Weights of a small GPT-style language model, trained from scratch on English Wikipedia.
Size: 12 layers, 2 heads of 64 (1 for keys and values), vocabulary 5274, 2.99M parameters.
Each number is 128 + 32 x the weight over the matrix's rms, rounded and kept within 0 to 255. Layers, rows and columns count from 0. Numbers have three digits each.

# layer 4 MLP down (transposed), 512x128, rms 0.236, rows 344-398, columns 0-127
119122124134160123146139154126170132102161098143095189120169086114165141119139072122116099104103118093128103139124165152121129089132187139144113133116110130098119164102092123161107120159142172101169104114168093154143137160130095146132140145052110119097102099169111129152159102187114166103215126146091060111141132118097118163072137135132197158150115124146123125135137141092106112125135
175107109140105117104192144124162105124136111159139129118078161104155087178115195085072076123141113077151112147101140126122123110114128135127088117103113130128123140105171147131146147111139172153084153062090115135187093181095108145158139149088091135153149204160088174156118153114117149152135125140117135106145153173155095093136150153134162117147122106117145163154124175169123129092108
126123225161148133117088095109108178130171141059128149104094179156130109104133095141144133092091066171124102134175127140148073124110120135125153131118116139145127118146139050159133150146123115124160129079134178131092154118061122085147104114208144127142135144099134133119110123108061156160115170109140107092106121055123155112137129102150138186111118166182148117206146186111087119163132
123146139139110133077150147140118183159150110173110123071129122156141150124134102150144089145123105081145103106109126119141128128140139122143144094184142101120088165073106211164127135067106129084184129105166182184082080088116144117162186078105145148132155101160073117137131094096120134148163145130123125170186131064099137132159064097113102101122098135075116168134124080112141140101143
073163051133074156101172145066097100182084171125127102076089148097114107059164081105119053091089144132157123117131133156076117150067108078065115128191091089169123133175181172159182135143181109149118110158138192111038059166156126163078066161169158120106110121141097131128129185133085132113133167134175181092146146094154151122196165090170107129146138108169203142068062118128122125106152
124095104137136133102131135100119167130130130153093148128147100124118153154177140132099138114076088132127128148195116106136131101151122127113173153125149121082146145123142129123157150126133141137124147111116141107149091096107119133111155053132107108142138109118153126115130102162107134118131087154122133111110122115176112121083126113126096135115137151113159131165131109161131148095145
110089147132165135113076075129130128126191104087151067080111107145182127234104163058110124150170116162162123120186096157128146117164168061120099129168030080115127115120070118109129118104148182108163125219204139153106167150118080120097115134177104126105139124117088083107138078155070125089090187101149129169064095197144124142169145132080141124184117144174186094137125152111102174137127
116019138107073092146174082139107147159150187114074060061099152066139083084071113158071156106132104138137108202080156098151134190133119159180151122121144106131132112120102074110188109121155067099138158162130097122154070150152119117198165111160168193101086124108105127087151141160153125026041127110092013114170156142125076058107162095157153121126106044175091147094198158049111096211105
073124082189135103103075127092120185104126104150128106140133122153159118131128156083032135165131087113108144111167138117141214057138147141129112194126096112141119144133157113131220099134096164139118115140108110113173060085127127064128123121117156061132113150088148120159162148141125149098099157154100116149137119111143142163088154180119138163090091156162142118106177125123083182110112
160168080128066117144088204155156148136100074159123135131100107164091101129126134100134072142151183130110108119115163089089124134082164129162121144110211080115099105053157168210112153101078129099059140078099110165181115167092171100091151117126115147198105139133168181152117107147068170162109101203154163168110122122122148117130135141121127098073102197089136149169127092105127132120092
083140125159115081146187135167160028152143121133151160105147170162099105109156120173133132128144133130125118164079141132123080105158166156185169087091009085106110214152124099184166171120133156115124138145171143150110134103124147144170126134112139167122110103126155160131118136111118139147106131154146142155134099144069155156128170142127199143117073146094155144127091157134144081099147
087093099108148177096138129091170125128124122093088156129115151164121123136099101162162106108173134080112072137130150149092103089084109119129159127108117129118115121175095052044115141133121059183142113131155146150169101198129161108181127159129133136101112145111121120159138137170144137144137107105135181150171130182138126106111182134201119089220122076093162119160171179149156124144173
143169201111130142125173091093131088111115168105097081198118087142150172177122089185197137131196092134141107183162104092134151176186177106181106135161116148175150150109113117163104119162184124163124117110144186141105112132092100122184147120136179102123081091108159171152125130151165136194152101170151129158105178116099080112130101112154208204077092113111120156127083146191118185131121
176109176085091146134164115100103119088170094127149124076105131121119050142150160129136155164115114165142129073086149121140122153167109157091097092104161125161126130108102111141143119186124173106137177114071115111109099120125165139189096138130142099085153166112097119123141091126153135134130121131108156096182064092149088151117181186126193098062106161058148147148102119136145109114146
133123132166160097074097110076193133117133119094128169105139107099132103129167106153122130111104111120137081163112133158115117151071148162115150156127099129097162099161160134117096099181122129147180099131094116127120161143106179116150151119076114166136089120103099139145128118073061139150130158153133163165147129171108147171116137084159116131213075171148155132091110138127099187195129
127128095063123188058108048064101113165155128163108095153166087145170159159085111133175159151132071177169106109090119100075130132095169046193210186157157156116154162193097124107150087107165130155133130139113155149088062133048164092181133092109138165136135112084006095128120095119155114114104114125110058113094105196092137151149151117104082085098155078142143096098129184093139145137091
125136120115168111100126162120131105150097130127150121141165103122113118127124140131158110045094160143092071151152154120185109114099138137107127121161097139120131100168136110116143093164123123141122102139074120170155090155117102140141160108111123145134119160104136136115116108133122125092125135176141121105094161111096106075112163138192124146161105190129153135148138141176086112153097
128104106106096130102104115092125129080145134134098120141120147146116126133150129158126135111133152127103098116142114087090139109119117152131151139141122095095133124141115099117172130136123140148114121135101112105097091106147146141115148116149135146142106109139128138137138115109167135129139092137116144161143147102137135138132129125095116148128149126142125142144137138111129178112110
186082135144133128131137151135137120100115123138119130105102175119099097080134133130124107151131146099096172064114143084136125107101108131102079107129207106108092163059095203182099140146114133146153134125103072168140083111131107136126085111123125090134151154149086121145111132148099149136140139124077156115124116078140044135132162133164145129090112112102142130150152088171122106116106
091183137161136170098105144105084132105126160114157119086099095109168127089067145073120136126136180169095037158114130114094104178121180181129109151126136146147112119089113113155119112161137164150090128131082144156147139114158045117107135145115087110142097124134112095092172159118127115125139131106091155110149139132096101128141180180143049109103086166164119136140152132206175127073074
137115096076129111115139142095158155146172075203132085136173123168161157136148155034138177105153098148173164154138084126129157153165181144151188135141182153152124170078122105121165135153097129122113091143093059131124104191143199087162118122137155147150061145136130150135148121116177160074142168197137090100101112086194100167186200108184153114132088152069118174103167130140108081098130
056162154129120165188101119099165090136091187083078145169198121166133154140164162144096135133057150198131146132210130111047124133146218085160049057171075078133170064085061119171195152137137096184006084141138114134105224190119176088093087109137098074106146182142168140216134022093148103114074128118140038150058056103126105187113144133090144159151174143113107123145093145173118117123137
069112109177139141095104115121091152119135106068109164088176092072155124100120117110169045118117055087108092141152152142172086111154144138140180150115103067126117170148082074124121130150155121112162127116126120119160113083107141114120191091136112143101141109131118125144120119157122131126102132106134106145078127169081133100130127098157126113123109112120166158080104115138140149133099
157102086167099163141176147107126119111134174180141068126154158151128096149090103130079137069108152141095148132162192074158139102177136147093085147086173144102076123092146152145158182099097167106129153118114107129174138155077128157126139171160140123131064135145106131190117109130149121132089135157146122161137110135140123134135108161137174102136119073101117129111101137123141171157097
136080132113134158109130118123156127130127157148124123112115139130126126134153091145134123113124136143095112161127138130136148099124113185139122130122117124120107150120119140146156097148134113128106152124110146130136104158096123151094150139120146107168110161142123138123123101114128143103153121196163128143142175070147082136112145126125156121134131129149168161162171144122131136164115
171144178154167165102148162090100150156138087153106155101127137083137113069136115141118167114135104145114192140125125146151100152113124139104121144073074193145098125191144156135092114099101102139104116105117093119114129145113126177104140119139110106085078116129178141104116150130074114039114121096183083128163141085116099177124119060151131145170091166140128064149157146140158126106143
107131138166094136107195139133086134157110166219138153097134182131114173195090151059065123114096096084174162150113126106175122172157113183184082162115175093124059109133150142169079164156145147135128137084097108175086118181156128109157085133181078073085151189130128173103153114141162128179157099113180110146158133131117115107109131127143125122137163078161145129105174130155116167169133
110138132122178105131127134127082141136088117157106150099119079113112163127090162079086155151063153118131145162135108090107107131094161129191185125175098047113180163108143194123134139151081175102107130143180073103071152072103096122108133111111076078158101167092089165122113144124148127157117147163056147090102131111131212154151091128105095164077103219108120112171139069107164086163154
138174112121072190106059079114078144146088141117111147136156109136070103115160118131088150126066105110129082104200127176066149165147123124172148104108093148147105113129152013138153189156152139147149109147142121194119168125121153075165181091110115130147055082124109162104124164139123192101150153137085181113161160156101104151146099080153128173129114120132136121095164086090120108151149
131104140099116172157120047125169130102110102138128163113138138176119120112112098147151150164055160166130074142174142150079094055160152098074186158110084101128128147130065113163170129120124104126081200120110088078102125133149111066090098118111069081133139057150104113135136132084194115087142133103091085155119083137157101167130109141108120102146159118182171084130129130124142157149067
130222127111124174132154130079111115117131162111096143115182096190131123087143204081146097102170084083163154152100156090154089089170207129165121132190108164119085140164133113114183072107077162146101103078141173131170178129171125167141130171150066115079114123218136119117184122121138112111161157092160071168143085133107188141144134055066133124165139096085129138112093147115168108091101
099169100095137085111093147130131097198124135115145132054138172100111140181154086132113064118167181101179117150174093109126181082138162142155090075121120178091153121142123166100153115173124160098127140156126156128108170129095171179076134142108111131102135168087116160085145077084128138130191123139172137101122102192050134152177080129098151147103097072127060185128120170135088137116145
094127089145107098117125116140131096149159139153144120104106161148150143119108131168118125125130099105144119143090124129140082115125122160142107132116135094088122122085149137125148136148119119168142105132117095154138074130141140142121131138119159116092118106129135136126155109175173127122116106138112091140132096096115098159130161109121109135129114121114135133155127138129138117124101
092098146074152175125113090140189095142141092147144157166193091114158137106104104141152165137121144214117100121093136145113064139163131141168111136165082194091091117138162172152183166183084119156130115129104130059132125136187087105108123134133069111057148143078115132117177100125143119106126114119178091138110113100133111200087115124130127059173168145182117122118076134108069195122123
091118128106123114084109157082123184130119137119161152161127179141112124147146110055149175104112066128079129169082169128157117147128080139121127127076065086149129113122113107120121127172141134124111167126109143136118109115121132113120172150156108087151171125137133140123091152156109095137133117127192116180137113149115143127087130158139131162149079116175100113135075176101175145179129
139050147103121124106144153152135104158135124173154123099171086119102154105074060043113163113127115092117129127127137129156126131131174130153153088136071115096141135172103074114170111127164152139152113116077100122110117125115124100103144080123141136132148073120183130096109095150085092135075140111083114131141096122098186113134148107178107095165044108132132133099131143117154062129105
140113088142063181159129109127142086150102143095143106131082118140105109156148118100136123133135098196151126101156123084123088138103105121115115135154100120093140175190145123037073103102123104158119128138118109173168160095208187114129129091147152147118114140149143128127104180157140131156142131175104106066112089108100122052111126150135136157137132134079140056132124111080148169121150
127140195105142198098114086139160060128133134158161141127116129153154086174124084071095134117057151118086178098139095129199169083159126107116090093175115162255067156098055101085084147213113122132166170167108205111050070086082169075033093149163157126102068125103178179094109075139109107085188111068093163174117187125114142142131099139080122157079183044172164039189148154107100069165206
133068130128099130046139142120086141086149118150129136125165096144151156143144094184108110113110128099126081130127156129179087111147106131097129195107092078111151115105134123144132125180131138108177143116125203119105082112114156126088100116132156153072140077138136111101163145148144108101097099120131080141103131130125149167096088118143077169140148133143129117087149135130137115159108
146143115145150121164181047116167127134142121087169132136099124099144106156130111109124171123135124139118158148129113164128104087080094114115123140147147147115115060080154121120151163142163081157149188148118130153110216150175094164129158109096174192156090118158143064102127132125155129152078136141081102163162125155167075148161217085129166102120136202177173154116120132113100160114110
140134154175089109168088177088128129160111148096198193096085093149152149167131123157117080130132104158158184152175138172128200138095149162077141140118113112131132118074068100133098157160149190125164154139151090132060111135115176157113184084175152154086130185134143161174111106145154147093087152138054146091110143063138147190127134115110150108056111115140052144069168148177087053170116
098165165113182087034064149104099071141132089151139135141076126095103122138191082167123122134105154120082074074123072224146172090121095160047104138130162104145185101135139166189108114128163159168142116209116172166064210096133123160147121152172119193145073164121117136107046117110087135120150157143116195113104173090126115150134042115156133143115112196157079026134118120129103149071199
108143115111116122120098147102147151101136093147139168162142144136120129097088166143126076084168095132093085168092146152107084125125138139093137120132097133138125150109102167153091143145114166153153132101110127145108138152118139146124146093137132121102136134130147103140158123126121171130111126106144071134141102095068098118177147086096121131182095117113139146120118152132084138113090
098098087127102128113148153116142144101155142188141092106123154132106117147129138130145119137106120119129140116140095087159163122121098134112168117130139103123100136138141110111138130118143148149146088133144137131158102123153168139117138133124135114121137116133119137149136146130170127144113145153116155152124135098134123128114107103104113111123118124137163148104125128145132099124102
121108099142119111083149173177093152107153090197132175152126154137161126161151130106095124126136096086072109147104130189128097136145095119110162157089122163070076158031134187156118147147097185116094150117091080137147135115102147128109121132111135147165144108146166168126132096087130106137143080104155147130131127107094170143119134106133128093119088125109131154136103108141109128161119
134110071124142139102086089076109125087149140161084118115129118122121148145142145144145133135128129113122153144132108098117171116145130138127136149150131141093154134104163105121151134115116157128161121141134113122149120158108158114136112098119097147126126112137118163119171143106158123130113076149117115119138144097144117110107116075148129171131138127134136101133109176134131146095136
125100163070192089141147121176141087176078152016126130156116117089111127125131118154110114136143165140113105184156152118139151127094150110146089102078083132084089126138129143162135100127136146133122063144109069073195133133129120103133178182121143132132153164116133164113138116131117116097114156120084094141133125103130101177176141176115109086141214148176160106161161128114127138146140
124107088084122107136093098126099101148120069137190130179077185120140137112110080075138183191168090143123118156086231075180107194185129088106116128095133131145194099175157148134200110112123120102170123132126135139101041129105097130156101100159206134070135176097163094041140136137133141079158043073112145129114131094088207128097140193121085195180151105173111148111102160114084148117202
111162076075099112155122163133119132131153155155093079100107161117099157154114143126140120136190145045172088129086137104141127180137161120139119110099094158135172135053131129175103099131220195150129154127100091079132119155079163156116129156082156108044118180143174147085121149139155195071141146111086088077095093155132170155132149079200157102162135095157167142129164144118172175116124
106099206098149123114095077137137108176166083085134192177126110131106131111178076141107128083104114168146126112172084165106092137134145126138150134137114078167137181187108160081173135151072188103123170161110156165058134129094139171133154104108150140129074098099137122133157126096128136109150129163091090152115145114079133130118149082080086139140128142168162113212146134149132144116156
146170155080163121137198149120097142161120143187084150160160118070134152167164122099101092139137079117159116109047156114200049170072021153188162134106170156045110132155091088140163119183139158067145157155085112115116123093143106073166091096151131132162150126130034127169156184110049074124102135093099162184158108125158122149083068132145061128146079119182116076150133108116106099151148
156126105087118103173142121091175082112173090215111139114130109077179187133119113136191166127133093151150151134056153116146125140124123136098121142170133126143139124081109150125093150112124070161151121135148128115161078130077100141146124156108051127131152141196198130173134103106191150081188077127134072148188114102114161126108127158140086109142089177154125069184147148125158137174118
051167147186147162104141078111097145133113159132124108169114179144115107088153152164167123092157122154105098097192155104101129153132122128186149198130106158136132091165141131138100085106150142157131121159115173166095192164045135140127129129161102151147064158128092133128152097131119103111146108128108087116166134107101120151142109103081152130118112150181152156139141157102168131128177
147172084170068118145113094134137158128058113170109165148142132154122091133139131140107068146142127052161118134126160149107138129179094093147099121201171136121105099105177176134183146139192151196147093080159126107118163097136109161086133092077129150124107144143130173167193114101128148215160176124082072062111110130042108095136141117221082160090165061098120159126155117131137101151164
179140092133161061131151123145136141184150170159130192106117135116102171115134140072142177145148150166155123170070094144159128093084148141162137118213180143169070119094190073154131148173129116159132108073119072118156145129111095064160094076137155174186074080133152153164086141128117110112117171157095161107151123119162123153100094100112178122162134121119117147067158076112103136104097
# layer 4 MLP up, 512x128, rms 0.27, rows 345-398, columns 0-127
075100110061119146080096115134075082114110179131086160152113088104143138081111110157108150130132109121101146154141157140166134172126111120135173144115107108185166111107146122134112088185148149078137075116166147121065167187143106110074125098153108207092153162134145115153124110163151116106179135144154083125088065096060163124113099102084084173101158126127145157129151074070148122124158
181160151110122158138098107139152148054180118110104147214199146192139104143090127062150160099108098132037143132076054092085091122099135142122161090120128129130150180138193121193082110160140128130134114136161100136127073117156127089039115118106085115149198153084142107114123176192112152150212078106135090072180096149129122168074121147102131113075139086119125159087136173088174110146126
085168126155142135095106116146125154084145134124112094132151093174064117131127100169081129074118134126202106099153131118134132130164169068180117140136182163109086191147100177142112181123081150137139128066148087098145155074194103140121160168148139181145172093071163150078176168124129101151107118122065180089130157081141165181098139084110105081153128164127128113116129173128111148060095
156118073171108118114132184169108170089132131083088145092160144156148084171122157145089117113100127138047169169109086093144132064089137108159121129049094147153130138151109105109154136125067138124120091144103181149143154165134148144134098138171111130139127121142095159141098143040155110168137079124067172139148187186123078211107122103145103107147205097127090149193095145130105143090134
146157135117108112160067157076128094178109109156129086150116178125125084122109150157109111142104095105166135103169096162146129141094170100126203118106123157201155094141188091083063188106127124105174175110148112123159193144103108092104114139140148141085095149171123167129156095175050102138174134106152139098147087146089122166136134144169120132098107105162144144078128110186170142084133
161079137098151185113152163030137138160153140142092100170125123168128118109128137128072141136124177163150136069093117093165111112124094066125156138109156093066101141175145090063132064182133140137143131174114199120079180143104119162057134139154103137120160125152098138149148119172171134110156104149114135065104134130139145138135146117122124119106119150114167144117132185101136159107135
115150090074150135132083117123170146173092070116140175138098139202168180121163152126129151122111147106113101108166089171149101078132137112151147152177129141107071159119132140171103175176120185105114115111124145143142187129131109131117117129089099128161156115123138136151133166092113141209164108179147191110145119114138180155132106175104137154125158231092127097182101090201110185084103
136125197123117142119114115111136184131082123103119066182118159172120120158125181118142143132158135099101103169130113080149143114138148096105088130105130142128093084134078132114082094204170092116128140176122102113124103151132121060151156110127104099131173106111175130085104128174066144102155094078083150125109145081084174177149092110092155121106096146106068174145089165135122166099120
085089147109084204156114066073125071111133109067150150173228126143118127135080042129131091097127132144070103083155127135146133150076139103049109174101184120105129098124126129127167145098125150117177124034128202086073163131193115162100107148188180155103177088174098171165098179144115140116143143112122115142137126143150082093153101129111180106084129134122153118083110138064131176139138
093090147143144136151096081134118164116149122168056118174111087160112092111105143100132101135058170135155138107140134144186091164127104128106113194137109139221138130163120068149089120110162145141117120185151146123152077074097158103083136042125099184106119163149068096148118136128164087100081133099123155107125179144091176152158109156104182131134117118095159111106102137163155148178144
131121178130094101146103084164170141126068088162132121161144157106115110148152183158162092174116074113071159105114196149124133154088078109102119079123128095132114126157154140222097142123151137135080113079103137072115107148092097146105141142138117133099068096118132150177157127100129111116090179125115153124160062129140155118108169151096141110133103121071049126100120105156108107104102
085050164127117100115048126161100118130134186111142146110137153131089130121165166088102148143159141145149127105127114166138141136106122099092121074121094133136129097104169167129173190122115145085109083157113102115168145153155147039121165126170131157141162116078137094090090110134117148112105129088141105061155102141168142129081101163092096093136116183119074090096128157051173125134137
121161143107115151130129110112101114113157165138139197130132141121107128156120143106113159069098154151037084191131126080153138162117149139157081090144097124160163103048142138112128142169173170154155133190136193053172089146092154142135143119120132154121092166158114149139146175102158150125123167107133127113112110157176130129103112120144131110161173121154107152081131156164127148114134
077117194177157116137120143112194100135125170110180128153161194149136104108109156112149141109137067123119143108106148106090096138105161139137155148141130113148133129139106134113164120129106118118149157093084135093138126133105141163125126090105139171113092151142137198141136133146145079119149147052148142091151168090167186109164177127065075131142104118090153134106126124141124112120120
145100121059074116138077109134135152144125186121125142135157160159107134110112100100145172157168202156110139083175104186148138115108197133104129172128118153235093107110164106144112158139146183100133140111058221090138116143116157148103230129119119095119137137133104095157175142082109143161128145162190212092097108123176148170111132152143142107108121122103131103113061165110151174136127
101124135150136121134116168116195144115171168120096152083093193164154130108103151093116149128137119160098103137153099091130118230089121096138094145146125109117156133098127113147122144165117122089122143120112115070148117126110158118132126138162139120133171117173146077099120165056171124125171158136138130090137138101138150133106150115123136174110151129152167102148132156103131156131132
072134186122086137170138135096123147150144130091211140078205074066132086199193141114125080117165142167072137122112109097070142166151163125137063117128153167233116154160115160165110064103159097133140152139125159140142151173154095186125193152108108111138129125110106155156116166146196111146099169125136153103107120130114167117110074164098128099186127177087112118101107132131131143159140
084136150146140078176157173113158132168147181115193147120175131165146188172156150161114163138108102093081107144203154119129160108053130121130105141152118129175122162155127151141165160093190162107150117202120118086148087162180153137087109135132141112054114151105112080104112159186117108069101134163174168148102157160086136129145137088124098151110133150093148132091080178154148135134144
144082109102101095138118136100151164122163149112125105165132163149135147128111174150126146152113133169145117189117181129115085190093129138120191086118167143108114104134120123101092135110088127133191153206132172126092126142153161109147114114132092196162087118179143131110080140108117124110105126117126149108155163120128140120120094141145186127128076123105089144124132148189085150088123
138139142086149158090182112130140102041133145073166103206108137190038116153139189158151134082137025149123117100133114185124112128165140184074124126107149172162044066151115168075169114126106126101124055164125141124096188147118152138108114107116098159187152115116122135125186116103111145121184161117116141082127130121135088140087205111091175127086096129155089155130135005121119106106107
178119056179091193125154113100151142174153078132081190133149127123121111156152181146088130109106088126158117170111167114117105148172022107103152167100102099100116077108097126128186255099068109136060109120088133098115181183164089147142141148173113131167115032154149105121198096115134132162166089044145093124158157144091108121147099160093120102166104103170139142103060124170065181067195
091089163156153146118119105100092125140072182120185162129160107097089104098196137100184140132142115110120162123117095117135119134205093115120130120110103091145129112118155081166138131139048157131125128144173135107098133175159083167109133097090105101121128183167126140136146179105111134145122059104135133076146168091158069127095138111138126139124137130127098105143123143198148120074143
097140108161167107157136104147210152118132150134092115126114158197063147098134160134162096158125118148135087175165185100136103165170041102195132137111114161089178136157105131146115114098115061161131129154100089152147151139111120056103112129147053143184136118100096102151092160133119112117128116116108116102107098077113113112132165141101146135122117157132174118052120099156151108134106
124147136132130182142120149079150141135083070099132078118122178075134148112191168162140166121151109135138167130095174130137133136090117110183126094151159084143147082144094138157125119125160095156136122092179121161134197160149136103126206163124096157143226149121170173120130112145102110110145125102145152106075104097106218118084110145122123149064099126131115156136095107085118130102157
167107118172138168094094122122081128117116135036155108087097127112075135096088078180146095082091131089131138120155143162104106102147144177077148152113136140147081065149176167146125169158101115164152141061135169068154157132156178190142125162118159150121121142118192138108087094070150068147110079140128112099105134121107097169112101114113116181121141140073097075088119139113077157043104
138103112117146165156077129127175083116137084105121100102106126130114132178127144104135144167119188156076115184095130137144218081168189136134113161148075072119101120130194125169131153070066150124154161184069145131132080140107169149106166142186122185146126116142128064141132110145166160162143212120052220084123090173121146141121122093120146164089100138135118150183151113118099126176134
143112102148193168172195116156119081101206062163116120146102192118139155146097120095153159174148101126145160181139147122087082089151116090143212158135107146105157126095140203105106139116068145147146112091127149096149155104111143091160177131157129159154069092088135147142076200080160122099130158096148097077131161134170141112084130113109131153077141174066088153139091111223106108118137
157126071059145125128171110146128135100179104051111103156160144164114117198096138120223160114145121129148111080110152159090170147129112117164154112015146113108107163097144121109125127140130132118143129121137095073134151131126163091156175123158106103141139100105105168082107175149137117125096132093095128116173170127054121117180099182149170119111180106189105132124201108184120102148113
165199144150104124123097090130084174114106167165119134117114056153131155143163144047170152170097118110117182096100113111069168134152141171132111079115122130077130067124106151160106126135148145096121109149141146125098113099145091114174129113165173094128110090116127148141089161181097135126140052166104164133133155102132115149110131199076105138127101137157118107138125116161196097034198
129086152168126172079085108100161137130090149100125118166117117166113114144185098149111085128132080108161112171060133168139122151125030152117149176057178139119177067125078080136140144086183118112150115113089149120050109095076126154130170175095094134126142103117163177142096172099130133114132090112054138127071084177153155093131107155203091149137122123140169122104127087120060192130111
108148074097075131133097072132147176171121127093127141150040105157172118121156063131112196073107127120125159122139152138147143110152110136110160057117200157129141153087135151142129197121080102128131168128154141080092107155116140104130088081144080128184146230159148090142112116097198106146159128136166096147114103120104130105148097125139097045157172132127151173139105078100113125144090
151175160120111109091158128153165150125148138139148111121144085125149107155127158126125115135183152150153149042101094067121108170146132110118070075192153094208141119177110085153099140126133068104118097140119138121169138185156156107156147123178146131123110143154123102135162130123119117197145129136128156086052164142173146141080138063094131138131151080139093126147177177183136159150129
057113131147141174114154149158177159140183174147108144181158120127182131168121126132179148140108158209075135122087098135124102103103173106147131123124136112205124133102123120129097162126051162202117117095127133141134108092139142142127201146159131186132176140149062114024177100188155145127158099145147179103084122146134112167103121087144115120078186172191037104134143149156135108147116
098175138155105088153168135092106086118123060095127091082119095157120098135156104102139067091099101091108170160161152150121081111143128113092149106080125214091122074198099122141150158141157149131086096104140109120073108134061176143169150176114096147159139133117129129151103176103093161164108137115064145139135145160131101081145149145169136174060093130105123131117107143179085112090103
147086081166214134133208118164129095121120128159140085128127111178192092198102126113120124176141098161192070121149116089090118075125175176178102136108116132207103173132112133127118145115120150091153102079144139099193107046122137161175136073134135173171083189099095137097098191101083159172109075130164157050154133148158152137114051097105135127117125063116118121120125105151128102212146
094177171158169113107164121137103128103136151148079103110131104156120190152107108173126103130109137114127160158139149139113161062146183106129108156103190181067104086138127166131185161172153137087133143131150056059119182183197130112143154150167084156118196116075157160112141126099109155139114168136070125168139170130144112135148120158158126124116136071167147142144065158113133161119108
142099121063130104163159147129130153080116138107139088106141139080159175113139119156153153091172177155107075100209121094089101092150111159096145113126192126083170131147159136130110128109041050124136146126143193156163160100148104060127151145136161176118164121105127138152122151103137167111157112146138124171064114153088119097113112162157145145115074177086153093134144059152100104078179
130107112108110120098127080106140108124136143088124144114167143147148150162206120168161112144173140112134148081106094083114108135074253076078146198077131137105049093115085131117056127197105101092135153089073133125091175157114106168111053137118098133085149121154092103158151167156058115156123166087145094155144084172109148052057162161126105119136115117109168154125120135117086074136187
141098171142153151130203134155141160144086175132126087058118106109060135152122127106097074165124120156111168142094133193105081110125090142097202158119124118126164140103077152144118119124128126154125136153125093124129108127128160129170104102116101138142126115112160108068135148166131152117068127094099142162075126156148146108151115138181072154147121113103121137130103133139120155094120
108154121120141168107077147178170053053119190099122111165177189137122134187126142133143123119127088116108105185088119131162098166070100120165106135154077080157072118116154107144130160167129189136139165170067173104109146108122127148117180131092113104147118142153113134144131187147080211158155125119164142104175190197118150176139080144142137165068172137156174199110148109111156144150159
091130167158087111105128107067090165167093206178130097160123110080131082097130092112155104069136087122103198124067123078139153151100116116109047093133231172094160035131083171167066104125222069163165152081139039116112192130211148060165105120130137140120074172106096135078091167174112083111063090117107071140080159093106100114138064126146057121036136064130127110141129116084079095133111
144153145135121106092154106125132122109097120134117130075107095136149125075097120137137075131124100160113096065168135115112190140120135123099180132118136169156113100116147095142124116135150116094159167084139163127100069177140109102157137166137140147131104156113159151136113141135120112138110125125143129103084102094115151120161088136096125131137102101144178124158134110179148077114198
127140117160143120152125080175184161114161139131105096163222076125128055117107180138070068130113090122183155121147099143137124219118182125135189141140144132141151124148088090124117125127173147094107166127134105135123183089229144170141117165193122180092181105206140101124101139108114131142116176105110161098121163104111171193086054140135125103090105114175177104163156191133127178111064
071150116163133132185130079077158141112065105060104086117154080140123150096079180122165125149074156069140135156106099173154118118049147106129125110102154070083148142190120128108082120103194052138121100138160185139104123075098103134128158157103185181140204084090107114130138119127133157122152105115133091107199100141150113136156093181141125138127167126136173146164098175087107106190157
099158073109143080106143118109125129105120119127160132140103099078195075126153097153138101103152081141152149105096131137108177178130142130111117186171154091173104091132135118152077165131120074097139153123139166141173115119133120067154104092150098144092148101173076056075173149096063120116110166140118143089105135077093168103098119141176165150096099119165136116132101130108128095094126
159125183150121112135138114148160142115107087129144139178158170133147117165222118133147098135142110068160109132146126160136147168157146090108147113151099126100130068109128157128125109115138115088133141151130162103116135144170141167137180102166148148186097152078148068114130153099104116108161137131087138129115155133095074111184105152108107161121157124124134104161133138171151121144113
171115132137123131143130156148149166123162077083152120144154112090151117152168098173141100036096146110198117092089133089138109097159104146074134098088156140163124132083156179157149108150133070160142132110117134104106153120128132135076020081108136124110173145176130157074139141095125120132157082146098127114083109144151151199157057144179150128137108102158129048137118142126146119123126
095162162115117091167163156161091126067108083122161124144129189145085091169152111127141145079089053095162095176157131113143093144131074116121193086150143135165105127148093120117173180113130136153144126178101168096111099074139119124122143152104116156157162112126160107134114164147136108094153068108142127138080139130127125123125161143113153113147202137159127124123153114107143135048119
166124142123089152161106176119105186114155056092081161162165161101104099151112136147158125140224076093089190142165156116111181164134089138091162132096142095146103130122148146084120107178095118071121183113136131148079138108095042105152121100118070200111122093078139116079176176112092168141157118012122120125202115197115139156128070178114142015109170113176140095163110216152146154164110
147172174121065136114151201156054114196161133155136147085114108122141138109134068107109167098103109161097153127120121107051123167130107101138137198084163166098097138074076052121082151191083106141153125111148142141076160099097175132158086052141149152165113122073104103116146163087075098114108133102109186164146110129126219136193079124113100095115170140131156080094095158131116134090120
160155078100110135152138139142140156106105086101119102155163144158189173154143128129163103098143121177100180079086154079106117162148201105155193111134121155128126150135111146112113147145158091148113092105131134090109177147143165137146161144127122128143154137136138088106136124121109116147120097065122137155154194105150173173134081174087180104098122209137098120205149183132176222147077
069137135135119129131165182103104151130084106169199072148171078087083135098114169082090164164150109159100113134154167167104119141121093138124119113155131166076158102131095143176145131099151131155159129169151125153158134158092156130159055118141186144131096180110176138167151149148125120153079087191092097117134089070150115085135104206101130227130164192148144142145075154140202144137149
132120173120086129139098160119079131124107136109131144148153131136145119141174122132176151116187202134131173098174148118186122136076136110130150140114125085154200096097089110092074113093212151109121160101129176129064154112165107093118099100075125121116118075144157133160149136107144155136130103161137161164124125170143129119139162131116160143105094084123154044125134132150109120099100
190115075207154085121138058150184152102144117128197099153165158096119133164154133128122196120107139123110137116150118124152178105104099202072189159097154108196081119150144154166097104113184178152116180138128140120112167177112110123109069162096138158090187099140148149170101114159148078190133096154133116156150146133094064137117141128113070063106144147126128156118144138102152182153141